Part of a small language model's weights: 11 layers, rotary positions.
Each number is 500 + 25 x the weight over the matrix's rms, rounded and kept within 0 to 999. Layers, rows and columns count from 0. Numbers have three digits each.

# layer 3 MLP down (transposed), 768x192, rms 0.0337, rows 278-384, columns 128-191
501486538511506491516489465528486516428511505518487512530465472504503491561526467508511572529518514483528540487506509517460459498506439512504458501453502436509494518463489473493484530544520544
500499513527461503486502525503473496465547505496504489517484484527539500510478493500529535488499456538488477506471513504496506507499485502495498491493506553492490518496508512501481505494487528
455514525520525515450486508482496488452538547524479506585486506445464501535558505524503547527463537510517458472509502477481492481503487492499513483534494533463535487484511498502456518518492504
518533491473540482519505519534496475483455532493490504469477526524490493483504554483517480454519503534476510483476500515505542509491524542465491469516487525505485539503501504503512509479472436
487501511459482517478526482534492488484534478495474516517507512498528533487492545499482528518474491482504479527489479491477516506511461495492478502495462470467524480483492511487486482500474515
540463506508471487489501509457474485447491484475543512480543516539514503522523468515527507478487486515490468486500530481513477499507529488535503466483484499465465489498474494466500473495515497
484451467494481473484567468494515434479491467499564515467480500509557466467490506471470464510488515494499508498468501473549500515515525489468485468461507506481513527475505464483533488506490508
504484514508460510499511490499507487470488493461515493495490511481542499545493533494501524503478515498502490484517463485483509510506492524508478498455504517499474514517507516507491506523492544
529517490475488470474469535525473506393479533523513486482507500447443478507512495497468497496490529501466570467483502521458566493518505437448499491516488542479513477470509502543508525512516479
480495494435513487520482496505484461498505485467472500510528488519510508496538528502513527504482478520470479474453485500504505519553485503496505456540496529537435526475485544504489486521546514
472533510505470500465509514484517498461554497471510521513482502502467508522494484506509471491490522515482491502510490482487516470511502473522503472508472503510500530503522473551489498508512498
516504513501482548527460540492486539537448451501497505495497483533489465485471460475505501495489529480525484475476498473495532475491471492534453496540511463473512511544508498472485487461534530
521494497485470499507506529512458449483485503514513529520513489526479476499471477508476464512495490480512529539480525443481469508533448502547486488502461521527488513510518478450485495511512549
523524503482497457524534493507509470462487492502484500491486496520502485516505511491508518501483520484514481517505503503532523526512491492520495521512464489510527519488500514512520479488489476
487534502518462477491541533478510483429502488499504463494512473488458521453510474461525502516471519537481504502491523511492536477497510464483462512532514466513531502516512477506519485511505501
483501505500489518523526499510484536441480507520500474490514485464500480509510515484485489493474483497485500475473512509515503494508492503522483498489485497507501533490513492516515515493463498
531535449520494478526495503487490462512451482476504475480511481536491529472484513478481506506488539522474523507492529503444514453475494512495458477484492466543535475446494520505544528533532507
513500476504491483516493492500490474453496486491498510498493493492502490482490497501505522497490527499498491512507518489481491509506499489495500505502481490472505512512523504487496510515497500
479506486469459497526516496490539547469517429463487543462526514563509519485496471473481511519525493539453515500528463485527542494502478501547504517460496546507511500512482514518489512463534509
511501438524519491473473532507441511583445509522460489505479523505523519519506479541474502437546572503475503416489519517535531515491515451456503520458473498512468555492474491451507499529451482
520505517466482525500503528482489531510508466505524477527531501478527508523529492547534519487498511486476514478512509457499503472514515481508487474481495541438487503482527496510509522503466510
507459475503485475508492491539482506443514510491488501495489496502482535525497516482494482541499510457479507516470527473469515488501498503484496518515504513512533494512470493500475474506502509
518509519519509484543502465505487502474480503508511520491508499500498501517489479486516518480482530510498504494511509529483519511546491529510472467482496499528505509488474495486483497488490538
524528454471524543445509518478491480530530496500542446509514503528482486574603538529526490496481536513506513481480506522463494529470500455536519510495482486474471476555494477470531496539519518
486489525550519566469518497507510506418501465557523488501460480487482463537543508524501514517460536524510516523475512535482560513508454466481522481506511512497515452476489513499535521496485475
524472532507518519484495480470487475445463519504527494495494486481483504510481468470515526518512483516508514458499506503507513515494510520499525485530483486482475512512486477464512493485511492
509492511504502505493506470451485500460501478504474522514512502500539515504493498506513518496474484501468500466521481501497498512487485481523494513450470534508533516513508491464497503488474576
578480502534482514473518507569509470496501522486454514505539474533559485519438477497510574523518505498493488542544533490479529509447538493511476500461509483504473461487535464522482502499519523
539496491508494498495500506502486515454477480509480510514512490478491497502513501500518535517498521474513515502507510502475531519487504497518482513525492486526518500489507487490508493489499491
525478488457490507499502471492480545495483473474497531521501481469458469490509525498530533509476456496501519521513547493519533510523507493522541525469478495475493520512465473508484481493527511
465463468489479487473512543499507535535470505489521473508516534532514469520536517498535477515509481488516476468472499432526520495482476499494545487471487505475538539501501513462480473499434556
546461515526480472465495489495483507493503504453464466538492509477488520452493503514522452476509504506496481504537483560541502524466482538502464505485487481508477545499497519498492523482520452
503482491483526493478532463526471518511488525491462512523481491469482543510498488509501511510494524496477509495481454467476489512510536509563472513516519482493551492481477523564508522546522513
489508492524476530480507503505536492497520457498464500499515474503468539507474525497537551514505488483499520505464505472450490490490541490487510475457503470513530438479503528499492537470512528
476514501428461492509483516508492518403492465554501518493525564520536542513500481493428492448505469516502486506518508555513536466519482550492537478522529492453452490459531519475450494486491449
549537567509443538493496534508460497504525477516467512536499533486531465494534491509465527503482564551497502545497483501479530532500436475478542504502486559496489505464531478463481512499510522
509504503507467526500491524533545470500488479495515493473481488498523511485511441508488492488529512544492498475496527531472528498506517474528493493473491491542486471506469490526521509483524466
498496480510498506520513535487520506460449481519535505489476517497525463459466540460513437498481515488493489521516482454545532563525506509536552477495501493461456500506472499492570491452457445
506501493535517489431498481552470449509501516523538518471533510518492547489489479504483480481555518468510510587565492474549486473464448542466475505483536497499526491459519451488519540486459515
510530419480518523499479495463490492625476511579569508540506499480521536493500469562467483446484582538502513494495475444506513554535563439501493457496403553470534552483541498471472551491483428
498475520494472511502505471497488519417526519481524498525478523443491459486534516499473469513512509498504478513497476523516526516513490519501520487511482491489470492508487503461512489474481508
486542496487458475539476520490530493486509459515461549524511488478475523483525435511516465516466509524513493507512435533490477520531493475486521476471477480501493482504462466507525461475505474
488492518519476473524482501476512515489491476506450499498501501520506497494499469495523493513498494476478521502505481503506513545505516472504500495500503522471488480508465522498526524487497504
464509473486491468518486513534483489430455513502494462502502513494488487498509536508522524478526509516506485500496518500515491485522498507473478523502513498539511536471477489527520506515501494
494502477498480509500527524473474502474516481518504484515512492464467488555497505503498486533468516512492516486466520532508486486537522469530484466504534465500519473477482555532490482466534467
506511491474527508473519507480482500471504565462502512506483541556522503545482525483507518480472469460518476461549520493508491471487491492516536553484519490486496537519496438512438558491484526
517474483491491530497451497501530557554478500496565509542523508444544484490522485528507521494515524470465524513471480445481534489511494516486501483486482522520534553489480495526499552498517520
495516438507512494488488517523498511607513468486521485526470502464493501494515486527506521541506555477467527460510430426438514516531531467545467524480450526489539503508453499574523499562513513
481526504455462495460490488452559530474505535480492504503515460514538501439495478485505506467530488514504538557513494524578468463478507492471491522479521516493522513499501486462488541458523439
504487502514538497487512487513511494355536546509514513510505486507495544538536480497500481505496516495528504499491522499524455519521520472483495514493512502526486487502527491506501528480512506
487489507486497511493484454496489499461504496474520475508481476523494498498507470515501519505524492486495508479537504504496500476483521491502521500487477494508512510499513511524523475531509512
441512449479508490494469477517534473519487444488504503499529527450476509449510460502501468534511494548512504475489491493485465489484563484488473544490471456560531520494495564498476481585459476
448486514500493539480482525510485487493518504510511493516524534470505458465490459481470515487494510480431514512428477510521459493512501507510482533521528496510517522520517453488446507548442452
545483456487481521500482510515503500456457547512493534453484517488558484558493540529445512477514497518510500572510524491519461560534514516464554429468524512451442484492512490528533491476498501
471513482490518539491494522460515501527516488510481521512512516539496445481536525489504483465481467456532489482430534566534466508477489502526538438532491519471497516513499495484502454493480534
517543495534493527558491533507539517504464540478466529533495512460521485494488523543472466494502515496501535590544493493460541490469516457439493515507469511488497529457514540434484524426492529
482503539482515506476506457501497477470535488485476467497473447484489511500492523492535499509477482526529473517488505492456496484450500509501466520487465506581533480517528492491492524516509504
581523487425513495486503550515441486548527483537431519540486483484525457470492482499502492513566515466500481508474460482492511527520492475514496515544498512535503509513507483486515533495526513
498456499509515505453503527528506469449506524500533475482535513501530491500527498479507501521508488489485469516521482488500493499513515479484520496479504531489477514480503507506499513468471540
504487474509500516462521499475473478471478499510518536483512494502508537515503510518486488504495508472502503503476491521518491473492498508504518463505497477493511485515488469504509487532488497
496500505479529453417465490543528573386558526504497530494556494494497511470462511503541519499466562520544502491515461523466499474546504501476490471479482500515542491476482520555479549497523508
517503506501568538450477495508486489345545542514527508522524476526480539530510501516520455478517508544552529495478567498520476520538508485489495512555552484489474473464557484535491549510545474
487489526494525487458480515489519479576484510453459498477515525523556502521464484444513526444532502519548461542537545474509499521532508444488499455549558503522475501504547499471496479367537519
475537486481482539463521456436429499405485510517502514506451545521477513483513561525464473469499530464525499459512526495446495499517424542496516462504536504531459563495484516529478490528484514
489497511479487489492545494505501508429509491494506502522483510523492531506509467527504485513504485510508523528484496495506494490494508495497492436516495526515475495488526486542500498503489522
495502491492491517449440487461472501522519471495486458465515516511531511482497507501506510536549497484532497510516488471514476500471539491497501522470453464512509492488514501497500487507508536
487494485526558517436539459512495477377522515548533513523542472495481527520491488486509461499531490540518512511464563501467496474524487503488498532543524485522512464480541475530483557489522497
469485508539468499490549519483491491464480523495497474522483511490508507486517500501476522534507510510479543493514516489483482505500500470518518459478499504503493531496522516483537487508492479
510529506473474497438472502508457467486496516495483506548505474515477503492535513535549518496515505500553557515488475483498492467521569516530529508506497497476478438534490484520460506514517463
465481499464503489530510523478544500436525489548498493466514496523480502531472509535503547525516527493484488479490505483511493524465477504485502485521524526502478524495528506530529542507495520
492503517524468513511484517496509498463466465501493489496484512501492522473500519534496508484501532504527509502504494500519488511470513441511493507505478513494490497505491531477506502508447518
510515478472508518493509511485499478438505519537512453499492463495522479491512489496521551498498520507523471489522464517537509522527534501514513504480476521505471536475507519503504484488494510
498491524536460501458470482430508489473489473579566479496567496477530470527545472541577452520496550485479472446444519481506467544496523529506536501459474477484496498538495511484511482516472515
482463473516490494480532505535477425507529503478531496511512540471519479470458519502544505545523473512504490549453506500506491507521519498467547482504509473484516457484457476519513469523491492
496480498475471464526504509484517533456503480522501496507503489504475488512497543517506529534496498491523509469511507504532515508471490466522509489507524559515486509490497491514490489477465514
507483500480480485522495512482487518462457535489510504506502484479487491506510539496527480501491526494493524489483503506503476501507503478527478510474492520497502487512480473512518491510475502
555504509499462508497492482505498511432530502480530489492486531484489486515490536482476507494537520501502523523516502542485480499504448505524512521488532515522517501487482510503509509500494503
544502507482476514501486492527520496480515474492522521493538481519536491453504509468520503452573497527485491472517521512488537497486536484507476493511512501483488457505531504478500494465508505
519488456504527462505454534518515513532500468520498533557516462467503468511452510502494482530464540523503518514438478497401516564541507501530520532474495503522547475477516506456487530466547491
482468518476490481503469516490481491442496454555499488499469481491517515521512507497523486513507488507520484484503492452475482499492504495525568453493508513490501474547483523500503511504476496
523496501503473512530475504446539496460497486479445479518509487496513495523479495513488529535525460480494497490471522510543515521524461526514503493484510489507487488482546512505455504480480514
458496495506509515528485537474453490509469465488525470495464525514479493504517532462467488500536530460494498461467499482479484473498447512526519514489486515465488537541494496473510462526485523
449518453480510526495553535489456553474434502544475512535513462472541497524547476473555484521517508471488446484474493475446495508538451484526493501476479523521507495516534532535500488517466511
509469493497503501493546510483482483463502480500504481501487505492501493524480497498481484483486472499481482495528516475499500485511481488499493510521506503518506496503485499499500504500477499
537513484488507515513515492487502475460516483529508504510473513484493499503504469489502482504494525503495501531525523516522539534496505465471464525496511503518505483505514501482502544484511505
497535510513495459450477542459539496499476493486500472486503542509524463536496515489488454499444516481506533551507475490499505503502524492505519519528518496487490487525514497491517508441465467
561483499493478548515492490474512530471485498523516491493523515522521532516543506504500499449527436499443514493496538473460471452483496521510487500528500473451554492508493498491489476589486518
477498480475481499477504513497478519467511522517524481487496518511464536500536474514507493479483486507507508491504505506505466487470493489519499466483478514507520490501478498530490507503507515
529502510466497492504557501463432509467495543455543496462546523539525522494495504519473471489472499486497487504495531522521489479473500487477508473515511544451490560510476492500462511470500480
483449516448482455494538516551512500492519488518489565499459527505479531500480499510455436533465477510507487475509485530501506500490484500539475482517487543544528495499523530518493544553462495
514497510497536528459469482492484493362509527535540484496504477508481548506513506528502490511518488534556533509471552491514480507536508500483506495543534482480479497485547478539506536508519458
526513480489466508517471525516506509471494513479494499545508507505506502499497511474484500523512535495493471477483502526476495511487511505515480488499480494527494509482516509520513519495498512
517505488481482485511516483474514450480448492498510495487500470528476551490492491482514482471494489491491523453498526494487477455487542486478504532513468491492522494498463499483518507507500503
514473501501512484499500471505514519424541495511514511501486514471494496498547493533498540527461532517474495509476458503526487465514531505492503514450483494520514465483512533473505463534506500
442465495543432489545477438476457524537548453503487544531491512529451550563529518502533560536527500470517502441484496544433500440535514497493542537482480462484507552508463538492521521498476515
490528527523502492497476524487533462567499492513514512533418444495516540499543458490570524462478487486509465438472458493496481400488528571486512474515505525526520481488490539488517496541493494
518489453526507492477477523522454527555516469513498489520538471501509496522497505500492558474484491425514467528551488489506524531502455504514544511500508489518517468522538530540457551513489546
518485481493499500549493509541542519520465497540506497527502519483505465494521484499481468488514506538495503487460464495527491563501506455489478516511458488487530484506497499426494509490480490
512471478510497490524542492493500476460423505500505499532502492529521527551492520522517526506472511517468465488505513495516513505488503509492480489492532538516518544483501478508519488487484476
506478497496471502554487505501505510418493505491501482533503476497491512490521495516519496487495491495476499489488547504489497509501476492475505477493529516508488496496485500510507490508503497
491454496511462486566474513499524532484509476528502531497526525495492487496536507518472511489491519459468485481494491465537491493508490472491515486525485527475489502512504509501482490540478537
514522499500555517449479510491488513325525524516531509527531497534474531517512502530501465482520522538560520497495563493527476501540504491502500511558543483460473479471552474539507550497527488
488483516464537481498524516495563520502539498520550487487528522498419464495441525466444517486475514483464493522505506478419512527492468518423511516491523520485484465471542525531486542488564455
518539470502456510517511506503470486459507485507538486535520531424515480497489533518493499492465524475482472491522479513550528505504466452515471551517520513494517510495494544499484502468496496
492520511483474490521537470502518519507493574466507502497489507480525448481534547496493506495494494461479512490539510501495494461520504454465446505476514543514514513475513511489505499506521489
482475492485477532533526526491483521415521535512508481497468491513534548489541474493519467528466483515508473499496510516519496514470518491514478520523508474525455477466521545494465536515479493
540510469457537460494494493496494524503524527520482484516522476500478514511511472543482493509504523492460479480533505469500537523509469521464506503525481518533495505494517524520491471535493484
# layer 3 MLP up, 768x192, rms 0.06, rows 279-385, columns 128-191
511493489494523496492514498494516542488472471501495509525534525476450515489489515504473462515489542485523548514502477492521493494509499496510525505526515454515490449512508490497522523527527465
518506488486498458532503525503472516475497492454513444501457499542510499497495518484500477504530507474486496511512515473533503521479493488492453538509542463522498500515494481502518503497526483
489512496486484529512426505486451502482517471481487524557518483438500506464511484506487514502473557478514478513486498503497457499527482492538482546515522439517527506485507509501513504467506526
517475481523489494527488513469490490518448530504521507518547485471495492500495456511526431487527506506483506485520524513527477476543521500529501532537521483551509508489518507530498520503523451
492511497478516489530488512525502526457479525534490527497485528527488513492523506470527494473532507481536525482510473513489476524554507504444489489542514529516473539491519493526494539498483478
487476511514522554453452472509499498480544530501496527503479529527470541510519521509536529490500460505484498427479489533464497513475493493511518518550535515483523464489507480492535528489509497
490513485511517501508497507518523524520527530542493501507498490540462515478503470512490479478527473498504497493467529502512480498491501490456505487521507456517512478466502499498538505489497483
498505523503511495494526536462475494498477524465491519493508482543538499512485476497524498503504539499520504506499500475516482518477531535496524512481487524517497493534495497518478487498468497
555518516530519523449508547512544518517487522517500484505444516476493474508476465494472459466486503498491536506537558496495481553505548517498524514504524475509507438524520459501494528482500522
506460523494525510489519520488504494513481513544491508525527506491503504501491498504500521517481474521527504503527534512495490519497536541469485492506531517502509494540501481485494486528502480
514542486494525508492549556484534521494519511530517489510494428525488491540502533477488452504516471526484518503504506459466468479492452515510517532521534500482492428494517476534421528426542530
514495508492500484483461467505544494488538431516590514506519496469502494526488517492509485535464474473512483467535497462514456475506495527452506437530494554501496500490510472524477519447509503
486468511501499547487458497481483508525500492503523492512489491491473519505511493516506487505492460494486506496477523504502485469478485502469503483496532507496504479528494486494473532510515506
503504514506505503430503475524504473491542584498501552471533516477510517531528522518494502519496536508505510524511494482518476521504514485481532510477492464497522488451535541503500512485516469
528501523507503459458486505479492454492525501486493493511510524551525486511481501530479493509513509476533484534499488466495502511499488508474512508503528516522502491481498515509473522488508470
469504525519515502440462439486491485491515576505565468488491510520495527524475503552512479475539458534514488489535511497499510500503487503505487517513515533477461488486497542514504500497531482
503497545472512505491494518505517518496498521516511491534511504510494508524501481507511482492522493501497513508504506529520517503489509506498512493499519506530502488494488495504499476509503489
475488457469483522523469490486512543462503493437507487516560521522499562541513528506498492513551516497506588502520495503502452502481471495522447495512479474498499476457551500566530549444505528
545517506531530491481513514494449507509530467514532514505483527486498545505480490523492504481524466545523529413444534517526484469430492502515510458520484517520510493502489454520501521489451456
489538471520500486490477479472520485507517473470513509498473515514480500478502507444492458495517527482522485500523485512494511509524523500462519506521519431513500499518505502503495508462523474
487521533488512513480502520445514496511484499512505496528484522508514480451522459497493523483507484539511494487526491549512469515490521499520512523500499485491465522490519487495501532491509515
478494468515496507442536522473505503508508538505501448515484480495489505484504514504485448506529481489480516535496500455540472481482491499499522510535545504462474471505514479492534511497512455
506523554512507469541492520517537484494487517505478525454499478476515531467448459492488494477493525491501536499526535455553489493532522503500466504483525485525477531487523508509513474484497508
522541431488512511459504525491526515471529464496576463499492419495508526540537462525488504468474511539518482512514498492505512492487509491504506490531456493524495524483512496507533542494510442
527552501514495474506483535527495536471533466498496539474516494514539490478498550525499482481520545477534489526504511466542465545511479479501497546469514479539508488477537516523502522502529469
475482496518489495512502510516485502505525525519513453505520495536461485480484519495494472518526516495540505524471495488501466476517520522468533500517542471494490504483496515516523473506541415
481517499500505474495479459513529538487503504484591523496514516501523528479461433482543453513482547468510481501515492455525467482548552551431527477498486526498474553449542510527469485459484486
482530541521516507499506488507508459513541537459522476492502514517504501498512502482482453456525487498504499493487513487544446479523511490495513482475520497498491502513505503523495504506540479
519467490491528498529491496481478470516481513483512484507505511594494506518504495519522474483507515494520537465479550530506466523473472536520525485515513468494499490514502487507499524478486491
526507505518495500494457519520533484521496509503526484509493496489493475512543495545530495500517519510510524464504532482484490496484541543480482474480487528477500463470518531507507497517486497
481516483498536524505547508500501451487448515496531528464493457558509515499547506526479504506460539515555516507491562511505513492519517474488529499525494509511508505511498497528513475481500539
524521443497573494485483506500522569485507512476462474472554446523510528472492469526570507479527515520514472519516483483528530522521515482523508558510558471484446477532528496506482517472548498
498523474545499542474475513450539504479454540527516514494520523467472488493529475510469446485547484513501485483529499491503522496507518475514509537521525457469505488481491469518492494483486492
477477465522527525454464487508507473472567502453509495495472464512504501494529447520506506500522454518502520495475540545463500492500541471501490527548560507508514509509495511529458531503533446
510457514496525491482514515481461494495515475482547454471461489497495530550484447500508519513500516499531500489538480505510493472490463463469513483532506510511480494518519484525478502456524489
520505485520526496505507512493475531505519556526505517532517478501483490503475505510524514502496498476558508523525510446568472503497506523463474474502540511474454511475538460490498478474483520
531498463522511564518486479478514489475511502473484456491451487515438509518548519530562478528534496500503509461463519499473486519461501485508528539514528480502504523495517500525492520499551539
517507507562556518518527485513483484512526572539471557538485484481513470547506516517546502493517527488492529489482514512495463499521526505524521470511512519480510453524526518529491529515457520
516519446516526544480449532508509488524455477545583505486520451483475559451515493576520476419473552517516540503464512454610482506523525498475505488536471504473507490485526501497541572459514479
495498529510515534528463504484474508471500513488510502528477495532457508512506467506518462531496526503496497513462499508515480500520469517495495441499548517460499520494524479514472522526487500
517485501534486490427546508484429472499508477538566528467460499514486501537536488480495479500518485481513477519507509489483507500516514521501463504513515471478504492497553505511501492479484484
494484493468530539479537541525479442483525527533527538518473512490464506489500539514489476491506486503525470509494524488452503469495494534474499503519528473522508508483546474519491463522482482
552489512512515530460512503477506536514555533522515545517498506481495506520475497492480470484485510490509504483510491483527541503509493526520534493493512470505462494539507464479491482497485514
470512505505527512455502518498500516507509530518583497525511505490497516490535478465505412534476511515539488504521521476503464532568453485458486487517555516488517548493518500507525498505486520
524535515495516484461501484483492504511529444551521488515511503461501509480476466525465458479484493471483558498436534508501480521486486509469462476539482496515504450500510493553515517511491496
494538487538500491477530502477487444481513485476442481505473500533492519507478482495490508521518481503520454497523526553509473530496485520491490526492504475511488459483510510472492469525516471
499504420536517567466471497470547503519534494548553466497519483480462535439506522541524477468495554498510525468469492454505513491508527512517503512521510530447499471509525483546497541500525435
509492498555530463531534507510479496463479528489511533525478464510425516514488492542492520535495486495537496483516534482499508498517516520493493494507470477503461519489528502518546470519494519
526484499532537516518464461498506542439530511518504494529516474522487530501512481504513499471526496469493520483488503472531489533503518521501495488503498482482486472482523500512488507499507499
494477501528510492477517523533476492466544472503512498540519500513463492492492510466512525527499483519510523471502519509496456512526482523469508517535559490454474486495486510471474525521518454
543503515511514531484506495498516519479475562484505519540486498508488488530507520503490529463475493522514516531497515509522505529521475493512515449501533527467462487509504485511538544457519528
531513459536494519492496471506466500529457508506499536483484499510526541512483515539496470479515504508534498497548544501523481515537520533482497520488518489462498517505518527512559480505524492
474529462491579548431475478432502532489503486504500513526497489540417491492527465494520455482514487510520467462468513550525518485484476482501481574546504492492528500495522494518524523536547527
571498510481499501513483488523491470480526543496518465512485510487529512500482441519509499516538507510512518513512512482544510490529539495477459515497479463530509508476509506500524504496478469
520504511486538500485513552471539505495528476504550534460549437500506496490504508459467492524545487469540552493470504470475462480498506455508531487516488529478491462478512448494519511480489474
474503472507538470484486505488482511476504528532490468520503525492503448539533512476536441540502487471513499489534502474468520482534464515514494512521540484469468467542514503532484523536521485
442514501542511468480472502481518528501509492462558504469535515538446536482503464465480453543469529493532517501530559471476493443477523572483484472500496510475497512510546506547479491486492471
507550519501492519521507490483511522498537502488481514515489475525457506502486499510497503493522517509525492487486497497488512464503486518516477487541515497491509470519525456503488508545492466
519483474494489532481477504500499534449526505510455493525502500550483463471472463526521518522524487518494495473509528500501524535511483494538478507525496485503485517496501530482500534519526498
484469486540554463427534501493477509474514497475557474480492483523520494534512494464522493485527512504509520472519507504485508474513509484491472513528514490458514435538489451522487508480490511
495490496516530541494481496473488491467509499499518497515508483511497536505518506504508471468519510522536501477500548516499489515537500506511508513519541490495483470475534502528515521519539494
541522508572540537491528477512485485525518518517530528479449456512475520519493500519478459480485481527516538526510520486492496505479544545466484464491519538480541484487516481533473482461513495
521488518525503483486482537553519471480507539494489481486545449557491479526501456518513473491519473534475530492486523482524449521486573471530479501503552457507502478491483500497468547494577516
514537504527500488473528529454545467511509493502509521449501512563510479509562456501544461475500514516510496487521561460499468502476557513509518504514492488484500483533524521508485545516491542
467522463532532523517491493513524542512503551539498497517484534512444474499487504529510492529511510513523546475511525500490522489509482526447507496472546504472496470537494461512508501481513465
520454459505553561463495501500521518464516490517519534543499497517489512554509458497499490533524475494496502477486542517508487519509496491524486502521545477466477482500509501546518533496526509
511529507523523489481502514491520470496554480494491529508514483497480518519501505479494477480510494532520497511466511496544462501529455520460510553526533504463490453501486507488478492479507522
468524448525498476481427504520520516481540531500544504459474521485534540487470487478498442513487479503523485514520492485524488517508519483457487468527511507464508505477517496542487504502517466
479529489522538476505513501517508514491516502513514520484528509523530482504491488566549516501538538502505514483420505504549453528464517557498550493508549541503478446496529445504489495495452508
528513496486516508491514509508489509491498505492501523539519474494518486535466467455518480500491455498489508503534514529507515495503484503476523515521532483486502495499503476524498500491547497
494471536518502500513497509510500537509487479492498536513508513505457519472502502487490467492502495492485538515484544499470493450487453498518513502533524468510509475525495474490508527520487470
510464517502536490481526496491515515491527502537560519464467474542524484525531479509485467497489469521499482496516518505467505503499490512462473472556519517494474498510505490538523501451500520
473500493493519494478481471473534560440520520507501524533545488511490516539515491480442484492537514522538472502499483483545509484520516486508482525540506528471495545507537466521512511500516546
509513529487492469503504490496508527487500507499484538493497493512528569466481520515510518469502502472529505507527539488502519494492524501465513521561479496487485503494510501477530515472539507
496526499501517526466512481527501502499520509502513480501523494507522497490469484482493529477486496526502488507521513482510505509522488508450526504525504472497500533493527536490484511495545491
470514467489538500482530477485509492501471513516491495530485481504529518465506493499535505493475479475512498496504528493512524508475542510493473493513444496463481503519509496507509485525514499
494514487510583474462512502495525515483510597503494521492530450533519505546517497462520491488518486548528562513508491492522506504501542488501470501493516564488482446458504518529454531482463510
526494499508507483448563511509510447505518515531499493471507500556488562527471475478517516464527519512503539539514545475500509500500540521472507486507540491489482495506517496500514529486472476
493479506497516497494477523499533484487528502530540504486500494521504492479512492509559497534522502485531485459482490460503497513481501510529524456525528493471485479507511535522518485501483522
513492533503520530494494497460509438466500528481500507475470479514526491531501497501536519487506475500526451469475577498559499494534506526467487519481537486523504510492555488474489513502497502
536518489496500502488479478542556468468526491488485500480541480525526525474504443550510506514460487527492515512505517473516490513486556492462499521495476441512478482475532532503503519484518478
472518504501521504487518489484471514467483509465497499450493510491506498497530475462515471540539479481560498488530502481480482461527498475509478462549515519454469540541512489517472505484512489
508521497528499481502462509536509507511500509485500499516524475510504503468521515469526511504500517482506509489463515507530483524516515499504491489485509522507481506510498508507517506490481499
467511499490514506490478504535512513486527527518493489514533487498491530551484537503490529502506485506500496510474532510510526465476491486521490462526546511466481492468511469507482473517512489
500492507521533503464542537446506481507564517475523507511522498506492483534486489538542506516520522540524513495482496523499512563501480494514506472576501470457495459515510510521507522451485479
499463492530525508513511558506517513480571570493500504519555483463513501528496504507490523517477515521495477510538521518488479519485476457495472516516520469519463486504504497526477516424514523
516510529504540473461511495471497491507510478455484534528506513511524471522492514481528471525508513498518474497504510477481518482516500501461513517523532481470454530501508492476527503488497492
459486531492537496523475477533520441466493512522470512478474497535563518501474500533505519456517479560546516491506537515509517491538508509491497567456527468548484504518512519487544488475530535
515473491491495510522531518481483495493490460475522471496521511518502542501531529483507448525503519456529512468511509482535462527528483504527535490541516532495484498523542449523523521479470509
514502478519516494474485501508468501468484497499541483508492483505491516502513501521534461509511502527513510529500550514521459497511490507505484530531562480489489495471540494536503529489501473
471509513509530522459549450479481476510512518525491537476494474510466509473494514506520512483496486507521533501511515487521499500491484471502503500493503508481497479517478504484501500492520468
524496490506513518458511484498533528480585526542507565538495494496493495529456501496525525510545474482544521519527523454489518521505456469500437463516521513501496466508518535556498514496572533
480510460496507535488501507530495490505495504527502525488503520518503504521485534505506452475530482535547500522493529526477530491515477480483502505555531537493485480521490473527487527481482485
560544499525550525454497514506511453499478551488505491490492479477563480473493478481498425457492512522491473508530510471552475500509461502461471520505483515516525461441552497501502490524495492
549514509479512497509522456469498531473542502466523491503553536481477500474467530480468476507521519473505537538503538490518472575496497493493494535504502458512515483516511465506510495479524511
477508483526489490482546507487474540506452481487525480531494522469516550491508522516485432503512539495531484488506509447498525447479513549525497474549528474432486546533510471499457497513539488
510498438494505510428534495464448473480530529447473534507532497523445527478528496474503453521455517495541510520514525536523525466529487511475496524517544516498529536475515481516567517509544502
471553527512491486454483495509501510496552498488495474476515464505488512449495469460484472498505509505505538497479514519503488514552487493530517488528498489467477458482498512486477506507497514
501518522513510482420496491502493497518505504473509503501556488516510488493488501484536502515475494530509472510498496489526466489514532503529517526514523473454470494499507506495503520491507482
514500489482509534465513530503474445516465503525485500483486522519464498479511496526498488511521450513538490504479533516522510509469516540487480503513526515470513455498513514509507513524493479
502502492516529542470474505481492511448501491495498494528528498506488516518527510537496473467527487517538519499488537498502476497517511515490489516514527491491485480463524486527507519513497488
484499486507513542494417492482478515438467454505525455449541504516497554525512539473507451516460523488548495492469527457542457515481510507533497574493496512497483509464504475519505485507466518
489482527492535481462509461514536453483476511469476489459494478619509537495511497485482517508551480523493510517510541518469480476497512520462528463503499501521495487516522501540485486503490525
502519481515515505459478517516492495510518477556498505497503503488479547533466502540501489493488513515512513501493498491550513521518474515492551511524485476504487502498511525496511524468466497
509487542483553522473548501514500471491500552493534494515467516498534523540538475476528452482505525522549471507501552483497476498478573486479482518526530530481461429488526493483482517504570468
457531535511483532494521525501485488505482474493491495487478530492507495473496543467513494501478489510549513528460504521506470467487517482511502487496550509486495508510499481483526522477502508
482503497469507543480495475484535474487504499499515498536481458518534529506485500530468522526492479494545499491482480491497498532521514497524480534532548541524458476496486475506536490510520465